config.toml
n_layer = 12
d_model = 160
n_head = 2
n_kv_head = 2
head_dim = 64
d_mlp = 1280
vocab_size = 1024
activation = "tanh_gelu"
norm = "layernorm"
norm_place = "pre"
norm_eps = 1e-05
positions = "learned"
qk_norm = false
attn_scale = 0.125
bias = "qkv"
tie_embeddings = true
parallel_block = true
init = "normal"
init_std_qkv = 0.0395
init_std_o = 0.00809
init_std_up = 0.0395
init_std_down = 0.00809
optimizer = "adam_variant"
lr = 0.00152
beta1 = 0.9
beta2 = 0.98
weight_decay = 0.07
lr_head = 0.00562
grad_clip = 0.5
warmup_steps = 366
schedule = "wsd"
decay_fraction = 0.644
decay_shape = "linear"
final_lr_fraction = 0.1
batch_tokens = 32768
seq_len = 256
doc_mask = true
train_tokens = 254400000
steps = 7764
dataset = "wikipedia_en"
Each number is 128 + 24 x the weight over its row's rms, rounded and kept within 0 to 255. Layers, rows and columns count from 0. The size above them is the row's rms in percent of the matrix's.

# layer 2 MLP up, 1280x160, rms 0.103, rows 144-243, columns 32-63
size [ 96 112 121  80 100 104 107 105  85  94 107  94  86  99 113 103 103  82 115 103  98 103 100 105 107  95 109 103 105 106 116 102 101  82 100 102 105 105 114  89  92  94  80 113 114  89 101 106 106  78 101 101 101  98  99 109 107 107  87 108 100 102  88 119 101  79 115  92  61  94 107 106  98 107 120 103 107 111  95  98  93 101  72  94  90 106  98  71 109  96  90 110  98  96  81  87 107  84 103  88]
[[153 118 121 171 133 118 138 158  85 124 129 123 148 127 133 153  94 119 122 130 113 115 139 166 130 140 133 127 121 134 155 135]
 [156 102 124  96 116 127 117 184 125 109 132  89 116 176 122  92 141 133 118 166 130 134 152 132 153 110 112  83 142 133 146 113]
 [130 114 120 107 215 129 136 178 111  93 147 131  70 191 170  97 124 169 143 109  99 165 100 104 138 165  92 137 162 102 136 106]
 [130 121 124 150 146 125 160 157  89 108 143  89 111 155 167 115 113 116  85 121 128 123 161 169 121 167 109 115 124 116 132 165]
 [109 118 119 120 110 117 148 167  82 158 161  90 102 149 141 127 108 159 107  88 110 125 108 138 120 135  90 131 160  91 113 132]
 [186 131 134 111 121 141 128 116 145 117 148 133 102 161  99 114 148 137 136 122 118 167 170 133 109 148 141  79 123 114 118 128]
 [140 133 143 113  94 130 117 146  94  84  92 122 132 145 144 130 150 128 139  85 133 123 154 110 183 161 150 139 108 122 134 187]
 [149 131 123 137 128 135 135 154 138 137 110 119 111 114 142 120 151 213  96 104 117 123 118 149 134 143  87 137  91 138 153 122]
 [184 118 152 159 103 137 152 155 135 170 165 133 175 133 115 108 148 146  75 132 103  95 148  77  92 137 114 122 127 118 144 150]
 [117 108 122 133 137 151 150 163 116 100 108 135 102 146 151 132  89 166 165  99 144 153 113 114 148 137 138 105 117 149 108 136]
 [165 119 123 102 109 185 155 124 132 124 112 126 134 175 121 131 167 121 135 163 117 118 120  89 134  99 149 118 134  97 159 139]
 [132 131 129 132 134 119 147 156 125 155  93  81 118 132 123  93 123 156  71  96 137 110 146 148 137 152 115 121 142  79 155 143]
 [121 150 128 162 153 138 113 126  98 140  70 133 150 124 127 121 111 135 130  93 124 124 103 134 117 147 140 107  91 158 134 123]
 [141 129 131 120 123 121 139 103  89 130 142 106 117 146 150  75 101 129 153 155 132 100 121 147 155 186 173 140 152 123 136 149]
 [116 138 123 117 183 175 172 134 126  90 123 126  87 110 130  62 116 125 124 133 110 144 150 116  80 163 131 127 112 117 156 130]
 [163 138 121 150 126 121 162 122 146 154 172 101 121 113 106 123  93 138 102 172 114 138 117 156 125 118 152 177 157 150 132 129]
 [ 86 120 127 123 108 164 184 118  97  88 135 122 113 201 139 109 126 116 128 145 140 128 169  90 165 181 144 136 125 113 129 159]
 [131 141 122  72 122 166  93 139 137 124 136 134 132 183 105 112 142 127 155 153 162 116 134 115 143 154 123  87  87  78 155 177]
 [117 161 133 155 136 145 140 158 103 107 141 116  73  91 130 124 134 133 118 111 157 146 102 206  72 104 111  95  96 119 115 126]
 [149 101 134 142 134 159 144 129 134 120 137 126 139 178 113 129 164 121 127 120  97 146 123 105 171 139 127  59  89 154 127 155]
 [142 152 127  81 114 114 101  98 116 160 133 118 124 133 155 102 125 135 169 162 100 118 149  96 140 130 157 176 116 135 142 173]
 [148 120 123 115 168 139 118 126 114 141 101 124 118 121 139  78 132 120 137 126  97 137  91 129  98 165 105 100 155 125 146 103]
 [111 122 127  93 147 134 102 140 143  78 139  87  92 134 155 152 134 141 134 125 112 139 159 135 150 146 118 139 108 168 126 114]
 [ 89 104 120  91 124 105 140 136 120  84 193 126 106 155 145  83  83 143 112 164 115 167 117 127 149 120 116  86 135 107 151 118]
 [ 85 153 134 178 128 139 121 151 118 112 132 136 126 157 117 163 155 145 112 124  70 137 140 109 159 158  88 100 139  99 152  90]
 [ 84 153 124 108 165 173 185 147 147 111 155 137 126 119  81 106 112 114 114 192 123 115 112 151 144 129 144 119 121 100 138 122]
 [ 98 137 115 125 131 150 154 140 134 131 202 124 126 136 125 127  97 169 131 115 123 158 154 159 126 164  82 126 126 113 163 107]
 [155 106 118 121 138 154 129 118 111 150  77 103 130 137  97  96 140 104 131 116 127  47 140 163 135  92 152 168 104 187 124 151]
 [ 94 170 128 150 135 139 131 166 111 142 144 125 149 136 127  90 145 139 114 130 120 155 129  96 104 130 122  92 111  96 133 145]
 [ 94 118 125 132 120 168 115 193  95 105 118 126 123 141 119 134 125 126 139 142 117 126 121 121 104 123 144 153 157  88 110 120]
 [ 78 162 123 125 171 124 120 133 130 138 167 114 118 130 116  98 127 102 150 149 121 152 134 140 155 118  85  65  98 137 155 116]
 [101 179 122 159 111 146 162 153 118 144 102 152 131 150  90 116 126 144 130 132 115 127 141 129 132  87  95 184 148 165 162 115]
 [124 153 117 153 119 135 193 200 119 156 144 132 131 130 113 126 113 152 129 119 148 174 119 161  76 167 102 129 153 131 147  89]
 [153 135 124  88 147  92 133 166 130 129 125 138  87 184 133  98 100 127 105 179 106 160 155 122 134 102 108 127 148 151 131 154]
 [ 97 106 125 139 122 129 158 124 116  80 109  99 123 161 139 155 113 123 147 147  84 116 173 135 163 105 135 145 163 163 154 129]
 [103 129 113 106 147  93  98 166 116 143 113 127 120 123  98  78 126 129  84 102 123  88  93 173 116 124 130 107  91 149 132 104]
 [118  95 128 123 129 157 166 188  96  90 142 121  92 151 102  92 113 116  94 143 141 137 153 101 158 140 140  83 132 111 148 151]
 [201 142 127 117 169 184 122 151 170 144 167 121  95 151 129 121 156 111 104 140 105 118 149 116 162 107 130 127 130 145 153 148]
 [139 117 127 162 137 130 137 182 147 167  77 108 127 122 111  90 132 142  98 117  92 132 106  81 140 106 140 118 100 146 141 105]
 [129 130 128 174 152 130 157 144  68 132 147 106 123 143 118 118 134 145 107  67 147  89 135 119 125 109  88 142 146 139 114 104]
 [122 156 133 124 142 131 159 143  93  89 136 107 106 133  96 122 127 170 100 109 130  99 140 123 123 143 125 123 101 144 131 141]
 [124 139 132 141 163  89 128 152  98 135 135 130 129 149 110 124 106 115 101 167 108 168 113 113 121  90 123 135 155 131 147 153]
 [154 146 133 123 170 147 139 137 129 135 138 111 121 132 114 122  84 169 118  99  92 108 130 148 145 205 113 109 113 136 141 172]
 [ 87 132 111 144 136 114  98 134  80 134 145 123  90 159 137 145 131 149  81 135 102 149 114 122 115 133 137 142 124 121 119 122]
 [146 161 124 143 126 180 134 135 111 136 165 124  96 119  87 112 127 180 110 158 137 132 113 104  90 105 136 188 134 100 131 113]
 [139 140 122 100 130 127 114 108  98 133 120 106 150 137 177 132 127 148 154 157 145 171 103 181 166 133 106 110 108 140 136 172]
 [ 82 136 120 123 112 126 142 118  92 130  96 129 131 157 178 156 138 121  83 112 156 112 129 142 182 138 129 144 115 139 148 189]
 [128 139 133 134 153 143 128 113 117 132 123 113  90 160 156  59 151 154 145 120  93 101 146 101 156  72 121 137 159 153 147 136]
 [175 132 126 124 129 104 121 131  76 116  88 125 137 110 182 136 180 133 146  70 177  85 155 162 159 105 137 117  94 125 143 154]
 [167 112 142 114 135 134 195 163  94 105 188 127 120 137 114 109 116 135 105 157 113 184 151  86 124 128 145 108  84 122 166 154]
 [118 110 124 167 179 128 120 134 142  99  91 126 142 142 149 128 128 158  86 138 126  94 104 166 141 163 144 108 120 113 139 110]
 [160 160 122 126 119 128 165 144 133 151 100 108 102 110 160 126 139 103  98 119  72  98 183 116 114 131  97 111 126 107 116 130]
 [119 124 124 109 177 136 171 123 117 116 112 130 101 118 133  71  83 153 121 134 154 152 134 120 157 190 134 135 129 122 140 167]
 [134 122 142 173 123 127 127 138 114  87 119  96 125 163 177 100 151 129 126  95 132 115 159 147 152 163 114 118 132 127 152 167]
 [130 105 113  88 127  80 155 109 120 163 137  99 130 106 151 128 107 137 129 138 130 132 169 107 135 150  89 155 141 136 139 159]
 [149 127 119 146 104 148 145 172 101 126 132 117  61 103 157 128 106 150 110 160 147 170 123 148  86 170 130 124 135 142 140 114]
 [112 100 131 112 149 148 151 143  85 125 106 130 155 178  88 133 124 134 123 118 126 149 105 182 122 119 176 166 114 128 150 121]
 [121 137 118  76 117 146 101 115  59 141 112 129 149 108 141 100 132 129 147 159 150 124 134 122 101 107 158  97 137 157 144 115]
 [116 189 124 157 183 177 142 162 132 176 129 119 121 116 118  98 122  93 127 148 120 157 131 121 101 117 131 151  92 133 155 124]
 [151 149 130 122 154 128 152 103 134 136 105 123 128 162 133  51 136 120 117 152 117  80 139 132 146  68 140 106 117 173 127 136]
 [117 113 124 131 121 138 164 143  92 120 117 131 114 121 124 143 128 176  85 113 133  81 110 122 109 126 115 149 148 118 133 118]
 [ 91 111 122  86 143 103 110 151  93 145  75 108 119 184 169 119 126 143 149 119 158 129 117 127 145  96 128 152 146 109 130 136]
 [140 132 111 157 142  97 126 162 161 181 142 109 121 112 130 166  94 151  62 108 121 122 126 139 107 181 109 154 100 144 119 119]
 [111 126 121 190 178 126 102 151  92 154 130 124 137 145 114 111 143 104  94  94  75 111  92 132 146  82 104 119  94 142 155 120]
 [125 105 119 163 133 137 192 166  85 143  93  90  95  98 125 150 143 127 105 144 112 106 130 138 145 106 134 156  86 105 130 138]
 [141 119 121 108 110 119 160 145 135 139 142  97  85 161 114  64 109 146  76 108 117 117 174 131 156 114 111 142 138 143 132 158]
 [131 156 119 157 145 115 129 167  76 124 129 118 139 128 130 141  79 206 108  95 105 132  98 158 115 121  84 138 152 139 155 175]
 [160 107 123  95 136 119 111 120 175 192 125 107 102 138 116 116 128  96 113 122 135 123 181 141 175 109 123 130 115  87 122 131]
 [ 84 128 107 123 141 137 121 163  95 101 145 106 111 157 104 122 146  99 125 120 141 138 116 149 120 126 151 128  93 104 139 122]
 [125 113 124 144 137 126 133  96 122 127 129  96 144 128 161 121  93 127 113 126 141 101 138 139 150 141 128 175 156 161 123 137]
 [ 81 144 132 145 163 142 149 182 130 140 157 142 139 169 120 115 111 126 161 107 101 108 105 141  94 135 135 101 129 104 133  98]
 [175 128 133 109 140 181 144 137 126 135 155  62 114 168 148 114  90 150 115 125 104 107 145 124 121 146  90 160 145 126 163 140]
 [162 131 132 133 157 104 133 107 138 173 136 120 105 154 129  73 151 101 172 133 110 155 139 132 144 183 134 137 120 164 131 112]
 [105 133 133 173 113 127 111 135 138 136 121 115 103 131 126 145  90 125 135 143  79 136 137  97 144 107 154 139 140 153 169 134]
 [151 110 127 103 149 111 132 128  98 155 124  94 124 121 178 118 116 177 121 143 130 195 117 141 139 124 143 163  91 115 126 132]
 [127 134 122  93  99 131 122 117 102 118 187  88 133 120 112 121 135 129 145 147 101 138 124  91 156  93 128 136 130 165 125 132]
 [151 154 126 108 139 174 112 141 118 105 112 121 144 122 119 116 140 129 158 153 103  88 166 104 138 173 164  64 113 131 122 165]
 [131 104 123 105 125 121 157 137 111  99 104 130 125 134 151  97  67 175 129 127 146 112 133  96 111 141 122 153 137 157 144 159]
 [152 101 123 115 139 146 133 135 158 125 130 119 113 157 188 140 102 118 127  98 177  93 192 156 144 113 101  94 132 118 138 154]
 [187 140 118 160 113 135 117 151 120 141 151 111 145 139 164  75 140 122 102 122 125 132 170 125 140 108 117 160  99 101 107 161]
 [166 109 125  73 121 114 100 143  72 156 118 102 111 125 139  98 132 145 131 167  87 102 143 130 170 143 169  97 120 165 139 172]
 [141 124 124 116 141 164 129 160 122  95 114 120 139 125 138  74 128 165  82 176 157 143 125 120 129 121 123  90 154 120 134 124]
 [138 110 128 110 155 133 131 196 118 125 153 118  99 140 163  74  91 150 103 113  69 153 132 175 114 108 142 109 106 172 116 119]
 [121 113 140 136 116 107 109 177 156 135 112 133 137 127 158 115 105 101  82 121 109  94 113 144  98 147 116 100 116  83 127 112]
 [173 115 134 113 140 129 117 159 114 101 128 125 122 166 103 114 133 174 101 110 156  91 121 134 109  83 122 150 125 109 131 123]
 [154 138 122 100 154 132  97 128  87 151 126 125  64 129 164 139 135 142  95  88 151 108 121 171 102 132  83 117  80 145 116 116]
 [150 143 133 151 117 139 121 193  99 121 128 110 123 153 118 121 119 132 115 115 108 125 120 124  97 151 104 154 125 122 140 127]
 [125 161 126 142 148 129 150 146  98 127 147  95  83 154 140 114 108 131 108 112 127 105 167 166 125 153  90 124 134 134 141 160]
 [122 152 128 136 147 128 154 135 130  92 121 138 119 120 174 139 110 142  90  92 130 126 133 147 119 173 102 137 127 153 126 164]
 [144 113 123 177 143 122 118 158 130 164 174 120 100 135 100 144 114 109  59 147  97 127  94  94 118  95 112 117 158 148 134 130]
 [129 148 127 153 178 146 137 141 108 127 187  76  85 154 133 133  94 111 104 133  73 119 116 148 132 154  94 124 128 112 133 137]
 [120 124 128 119 133 151 160 103 111 100 146 123 122 167 159 128 129 167  86  98 141 123 133 171  96 106 133 167 126 119 126 116]
 [106 130 125 110 184 139 134 165 100 116 151  88 128 172 133  97 121 146 119 121 112 135 165 120 120 124 129 107 138 137 148 158]
 [113 130 120 120 136 165 110 170 124 146 104 130 107 106 119 116 117 167  85 134 183  99 122 117 124 178 107 144 135 147 115 123]
 [ 86 152 154 130 112 136 100 149  78 137 153  85 101 154 107  78 125 156  76 154 130 114 112 123 134 137 125 119 154  81 157 158]
 [151 180 118 143 136 166 120 159 110 138 161 117 105 142 131  96 147 139  50 151  72 124 113 131 120 110 119 116 133 124 105 128]
 [115 124 134 115 134 140 116 153 114 179 148 116 140 140 114  76 136 139  84 137  73 161 148 106 153 125 112 123 103 145 148 170]
 [174 126 139  99  94 130 125 139 117 131 134 115 129 144 120 101 128 128 115 146 128 150 156 140 128 120 121 118 141 115 154 164]
 [145 121 138 151 126 147 174 142  92  81 158 118 139 184 120 124 102 184 138 113 145 122 189  91 103 107  94 131 166 119 134 149]
 [156 131 113 139 124  97 132 138 107  99 126 129  62 128 158 136 105 151  96 144 147 111 103 138 142 130 130 101 179 142 125 139]]
# layer 2 MLP down (transposed), 1280x160, rms 0.0674, rows 144-243, columns 32-63
size [ 86 136 130  69 100 104 115 123  87 102 106 110  81  96 125  82  88  70 106 108 102 104  83 100 102  89 121 109  97 105 122 105  96  53  89  95 103 111 141  49 117  96 102 121 117  86  92  96  98  74  96 104  96  86 104 105  93 121  98 105  86 106  88 132  90  86 132  65  47  77 105  83  86 118 146 106 105 116  72  89  84  82  43  78  70 103  98  64 118  90 108 103  79 109  82  68 127  71  83  61]
[[100 142 120  98 111 116 132  99 136 149 108 110 115 153 173 109 126 143 119 132 142 114 164 100 123 126 140 145 148 124 115  50]
 [144 146 129 148  76 148 144 135 157 174 129 146  82 119 135 123 128 162 137 110 123 124 110 142 120 150 122 158 133 169 133 112]
 [121 111 108  94 107 139 124 117 146 123  75 158 120 118 101 170 105 157 138 150 185 131 146 141 120 150 149 119 150 106 127 102]
 [160 133 126 127 165 126  98 175  75 147 144 127 116 133 142  84 123 128 118 139 129 130  94 170 156 117 180 112 148 110 134 173]
 [118 123 124 117 154 140  97 123 155 116 115  91 104 116 138 144 163 154 106 174 128 132 158 120 134 145  92 147  83 112 123 152]
 [ 90 166 117 140 103 113  83 143 135 121 133 137 152  87 115 173 131 131 159 158 170 133 120 135 168 116 170 143 121 135 136 113]
 [101 144 113 147 105 142 147  96 129 173 156 146 143 117  74 110 151 122 199 106 144  87  84 121 156 156 127 119 149 143 117  99]
 [127 118 181 161 127  92 135 143 100 123  91 115 147 110 127  97 141 107 131 120 135  96 113 107 121 106 118 113 132 144 141 121]
 [145 109 156 134 133 129 108 103 109 129 155 134 131 122 169 148 132 128 125 141 167  98 110 143 118 152 134 115 129 126  97 124]
 [113  85 148 122 131 138 121  94 163 169 148 140 174 151 148 132 138 107 138 111  87 154  97 107 126 130  90 118  63  94 108 161]
 [119  90 122 108 123 100  93 141 159 148 126 114 143 154 120  98 164 147 161 158 155 154 124  75 137 158 133 133 148 143 114 120]
 [153 133 107 172 134 142 134 174 125 149 118 118 100 138 125  92 129 134  75 112 107 126 138 126 158 143 122 134 116 106 135 152]
 [143 144 115  88 124  95 156  98 119 110 145 106  88  94 112 136 136 120 140 170 119 145 132 158 142 162 135 124 112  82 137 151]
 [152 109 146 138 171 161 141 136  85  84  73 143 117 133 178 162 109 157  74 132 159 134 127  79 181 116 129 128  81 132 134 128]
 [129 123 132 139  96 121 166 105 154 147 126 139  99 134  96 138  82 115 154  97 172 115  88 146  83 134  92 139  95 120 130 122]
 [142 121 121  96 148 139 131 118 121  87 159 110 122 120 127 152 101 120 146 109 101 136 164 139 122  96  99 121 150 155 122 151]
 [184 105 132 114 108 118 133 104 164 139 139 100 118  99 163 152 146 134 131 152 158 163 137 128 128 138 134 103 119 122 114 117]
 [114 108 123 110 154 119  85  90 117 121 142 151 112 109 145 152 118 143 147 140 171 141 181 110 138 142 128 127 122 134 104 132]
 [121 160 126  96 105 112 120 165 126 111 139 149 146 172 124 137 126 141 145 127 108 136 140 110 132 140 137 164 119 110 109 114]
 [138 110 132  94 116 106 134 122 134 122  93 106 150 112 177 140 130 124  95 128 150 133 105 137 153 128 110 136 130 109 154  98]
 [113 108 125  66 169 140 109 121 155 160 133 167 142 143 127 112 143 116 146 132 150 148 125 127 115 126 120 148 113  78 168 107]
 [119 123 120 166 145 147 131 118 150 125 128 115 141  78  90 141 137 120 152 100 150 136 102 134  84 123  86  91 156 145 142 166]
 [132 141 126 109  90 100  95 111 154 117  92 105 125 117 115 110 137 104 134 183 168 126 106 149 173 116 142 135 132 140 147 145]
 [153  93 121 121 133 155  99  99  97 101 108 177 126 167 133 166 115 153 154 107 154 128 113 117 161 149 131 144 150 146 144 150]
 [136 142 136 159 139 189 114 107 147 122 109 150 158 152 124 144 151 123 139 122 110  96 123 155 133 140 115 104 172 139 134 126]
 [163 128 124 159 132 156 102 119 166 114 122 162 128 136 142 131 106 141 156 171 149 113 122  90  88 162 145 135 139 117 107 129]
 [134 137 137 140 122  91 122 145  98 149 133 137 130 123 129 111 156 141 154 154  94 137 169 147 140 142 124 128 135 139 135 175]
 [147 106 128 129 100 113  98 143  76 116 112 100 140 109 194 125  93 126 141 115 135 117 154 103 162  94 131 167 117 129 108 111]
 [117 165 106 195 121 158 121 108 110 149 125 124 102 168 127  79 119 139 157 110 131 129 150 139  99 154 118 116 122 151 137 146]
 [128 102 116 142 154 162  73  91 111 135 110 109 140  92 106 145 137 128  93 133 102  88 109 127  84 118  95  98 138  57 129 148]
 [110 134 121 115 120 129 136 131  89 137 107 104  99 129 152 126 130  93 105 174 119  98  95 160 145 142 130 127 152 120 144 136]
 [127 115 124 163 110 164 140  80 148 121  88 120 126 149 133 140 118 203 137 130 131 111  93 132 138 155 173 131 109 132 115 147]
 [117  88 116 184 139 126 141 122 111 178 145 136  93 141 103 121 104 109 143 132 130 134 149 135 122  88 140 138 140 111 103 120]
 [146 138 106 153 117 152 117 141 135 103 103 169 119 151 101 121 127 152 108 123 137 130 144 134 143 148 139 106 127 145 122 140]
 [120 115 115 115 130 134 152 146 131 137 166 140 138 126 138 132 101 135  99 134 110 148  85 136 138 113 138 100  93 113  81 139]
 [149 151 122 115 154 139 186 107 100 133 136 137 132 145 188 148 129  99 141 104 135 135 122 122 140 133  98 149  89 137 135  65]
 [118 155 107  94  88 123 105 132 127  96 120  96 139 150 132 103 119 131  84 111 176 156 152 146 124 116 147  86  84 134 113 132]
 [114 117 102  98 119 117  86 112 153  86 144 148 130 148 169 118 105 119  87 169 133 154 149 134 147 120 160 111 138  99 150 126]
 [159 118 115 130 107 114 146 119 109 115 137 117 128 111 135 111 135 137 100 127 150 100 170 141  94 158 134 154 108 133 143 124]
 [145 120  41 140 144 161 121 140 132 135 125 133 119 179 159 147 156 102 114 112 119 121 151 100 100 112 135 146  88 124 101 167]
 [145 152 121 121 146 129 159 146 106 121 135 143  94 162 124  62 110 150  88 103 100 139 137 130 119 122  92 153 138 129 120 144]
 [119 123 128 201 123 151 119 134 124 126 108 122 141 121  96 141 134 129  85  70 161 102 124 135  98 134 118  94 117 131 127 148]
 [150 144 106 104 142 131 165 142 135 137 178 121 100 168 131  95 123 130 140 105  74 150 142 120 118 123  77 134 117 135 145 161]
 [113 115 128 156 143 137 105 130 131 178 171 124 169 122 119 104 118 127 125  92 159 150 147 112 117 179 150  97 112 116 143 123]
 [176 123 112 140 133 111 105 121 116 137 106 160 118 164 145 148 157 149 139 119 111 139 147 134 156 124 125 117 157 140 125 128]
 [145 143 122 125 100 148 148 158 148 108 154 152 115 129 144 147 133 139 137 133 169 107 132 140 114 133 177 108 150 121 182 124]
 [165 118 123 105 104 105 104 156 133  99 109 102 149 161 179 151 104 148 148 136 139 139  97 110 135 115 165 163 110 137 110  96]
 [121 182 111 153 152 134 135 161 110 122 136 154 133 130 119 109 160 184 132 150 120 104  92 160 109 147 167 141  94  83 102 102]
 [164 121 123 119 139 124 145 122 171 144  92 156 134 129 123 124 130 125 130 129 156 123  95 124 127 114 138 111 105 117  62 111]
 [112  78 119 121 124 105  91  89 138 118 171 163 170 156 158 167 165  90 133 120 148 135 128 110 115 157 169 131 134 126 169 123]
 [127  96 136 133 103  87 103 135 166 114 106 109 109 121  80 135  91 138 110 146 157 149  71 108 147 114 149 144 138 119 103 140]
 [112 126 119 162 159 101 132 118 129 115 136 124 126  98 161 152 134 115  98 149 140 158 104 170 143 115 120  77 185 159 122 174]
 [109 112 125 127 132  64  90 135 161  98 148 163 142 131 174  89 150 165 144 125 154 144 151 168 148 167 135 119 122 106 144  85]
 [126  99 146 115 163 190 155 160 105 130 115 136 119 148 131  99  69 107 142 105 127 129  99  90 114 144 120 141 129 143 138 141]
 [122 148 137 104 150 176 109 102  97 136 148 122 151 105 129 115 122 135  93 130  76 117 140 160 117 156 126 119 104 117 112 111]
 [173 150 130 136 111  96  89 101  97 108 189 132 132  66 131 143 135 121 101 134 143 127 119 142  86 111 100 136 105 172 143 127]
 [154 133 120 168  82 110 129 136 145 127 160 146 141 132 100 144 142 155 108 136 130  87 107 128 119 150 133 163  89  96  97  98]
 [147  64 124 135 138 130 151 147 155 114 130 150 124 118 125 129 112 152 139  76 135 144 130 122  92 136 130 144 171 120 153 120]
 [130 112 125 146 111 124 132  94 111 130 146 128 115 135 128 129 162 156 135 149 112 130 116 146 152 138 132  88 112 139 100 137]
 [ 81 154  95 170 130 160 139 137  84 115 158 116 130 150 167 166  86 141  86 104 107  86 142 120 113  87 111 124 162  96 116  86]
 [127 118 158 109  79  96 114 127  73 161 128 163  81 134 113  81 178 105  75  96 109 125 121 107 131 146 168 144 136 151 132 128]
 [ 93 135 130 125 179 104 162 159 144 104 103 147 147 125 155 162 102 150 112 140  91 153  96 160  74 135 169 122 146  98 111 102]
 [142 148 121  94 140 126 109 103 146 139 117 171 135  97 113 133 138 139 148 135 151 138  94 130 142 106 176 126 135 156 141 130]
 [ 93 116 122 143  84 110 123 167 168 147 135 133 145 122 151 122 116 139 155 151 129 163 119  93 137 122  86  80 195 115 130 153]
 [146 149  99 103 172 168 138 101 173 137 116 126 159 156 132 128 113  93 121 128 154 110 108 109 128 167 140 127 166  92  93 143]
 [155 162  77 126 146 122 152 158 145 132 129 156  94 180 107  78  98 143  74 123 101 146 128 146 125 144 132 143 126 163 144 138]
 [135 127 133 137 141 101 105 137  90  83 131 108 104 119 117 120  89 120 161 127 111 128  93  88 128 121  91 149 126 143 120 143]
 [115 120 146 157  80 122  96 175 121  59 141  90 128  98 100 125 173 160 158 120 128 142 152 117 160 139 151 109 126 153 140  98]
 [136 125 126 125 115 104 163 160 156 148 114 182 125 155 118 153  96 158 118 135 108 147 130 114 129 130  90 140 136 136  81 141]
 [110 144 116 134 130 150 128  73  86  87 105 119  69 137 100 138 123 157 142 122 138 138 128 102 132 156 149 100 109 132 113 133]
 [ 85 104 130 144 158 132 140 130 147 120 113 117 135 102 145 135 123  98 123 107 161  91 139 157 130 117 151 125 152 132 107 143]
 [124  96 130 154 136 110 117 160 110 123  95 114  81 137 155 148 132 125 114 131 134 163  97 124 124 141 165 132 140 121 144 110]
 [125 127 129 146 124 171 102 164 133 155 144 129 151 147 131 122  87 118 146  94 145  98 119 146 102 119  98 125  96 141 107 105]
 [152 109 130 124 136  76 113 134 120 133 150 139 101 160 127 143 124 115 113 136 194 136 134  94 177 102 126 105 144 197 171 112]
 [105 122 125 185 146 127 123 143 122 148 107 106 122 137 144 122 143 167 129 116 163 136 103  54 166 111  95  97 142 136 113 116]
 [116 125 144  99 143 165 111  70 109 135  89 112 148 168 129  82 125  95  74 199 161  71 115 133 160 130 165 121 112 164 127 137]
 [143 124 156  75 172 163 123 158 150  98 121 112  86 117 130 164 121  99 118 125  91 135 125 118 126 121  80 129 137 139 123 129]
 [142 142 134 124 158 140 138 106 100 183 120 120 174 125 136  85 110 128  96 139 102  98 167 140  94 111 150 152 136 103 139 149]
 [131 116 133 169 111 139 106 118 147  91 178 142 132 144 121 131 131 157 150 154 123 129 188  96 159 110 126 156 126 154 110 123]
 [121 115 116 130 122 137 158 116 110 151 170 126 130 152 128 117 139 129 165 155 105 143 185  98 127 127 123 152 136 160 140 166]
 [137  91 108 127 134 152 171 134 114 130 137 163 140 178 125 102 156 130 123 117 156 161 107 142  78 110 130 116  95 134 116 125]
 [128  90 117 117 120 112 110  83 107  86 181 112  94 131 123 129 147 131 138 123 121 111 139 181 140  91 174 131 129 118  93 149]
 [130 113 146 128 129 126  91 119 115 135 145 125 149 148 127 119 146 122 136 119 130  99 168 115  96 171 107 150 123 116 109 122]
 [137 146 156 116 126 117  88  94  80 110 142 117 149 123  95  92  85 142 122 122 131 143 116 111 124 133 105 141 120 156 139 153]
 [119  87 145  77 164 145 126 128 145 149 116 119 148  93 127 109 135 142 119 111 141 148 117  91 154 131 162 158 133 132 130 125]
 [149 131 155 175 102 133 152 119 120 133 128 115 138 140 110 101 160 133 181 125  81 134 164 113 126 112 147 120 138  94 149 165]
 [ 78 113 128 164 166 129 169 158 141 143 122 144  79 117 104 118 122 133 106 146 157 115 175 179  87  88 124 134 127 132 110 104]
 [142 125  56 143 118 128 147 148 132 151 125 146  90 142 127  89 111 145 125 102 101 140 152 187 134 121 141 132 130 124 125 148]
 [135 156 127 138 151 142  99 152 134  65 156 109 108 107 114 147 113  84 123  63 131 125 149  87 136 127 125 117 109 152 134 163]
 [112 132 105 144 121 107 147 152 158 150 139 130 102 137 155 113 127 139 123 106 117  88 113 154 158 151 151 121 148 120 122 102]
 [149 110 131 150 150 158 144 159 110 125 143 148  79 140 154  73 132 153 127 112  83 164  97 127 192 129 125 139 116 156 139 162]
 [139 110 110 120 134 127 160  96 117  90 181 128 149 154 123 162 156 118 130 137 112 115  82 182 152 172 149 153 151 140 148 179]
 [156 113 203 148 128 149 103 157  66  93 152 134 105 112 147  89  92 126 107  85 104 136 132 150 133 115 119 152 107 154 142 150]
 [137 117 126 159 120 115 145 151 158 171 178 127 153 109 113 115 146 134 106 114  87 121 134 153 124 148 138 135 166 116 123 120]
 [137 124 167 127 132 134 136  92 144 135 129 196 131 145 104 109  92 115 124 163 124  89 122 158 178 100 118 158 137 125 114 191]
 [141 125 115  88 162  99 140 143 140 149 128  96 108 186 134  80  96 142 164 156 111 138 151 156 151 130 112 150 110 118  77 153]
 [162 123 126 113 131 177 138 148 130 172 180 128  77 161 119 154 117 131  93 104 105 118 124 106 109 117 145  99 124 154 146 119]
 [126 105 160 126 105 114 149 109 116 108 124 132  98 138 124 142 126 120 135 128 170 118 138  93  89 151  89 132 113  68 126 162]
 [155  98 151  68 170 140 118 148 165  70 102 121 149 125 102 124 104 146 139 101 141 154 111 110 100 110 139 141  83 114 144 149]
 [163 162 120 106 122 108 108 160 125 177 161 167 119 125  93 152 128 150 130 149 139 141 127 146 110 140 160 158 124 124 122 141]]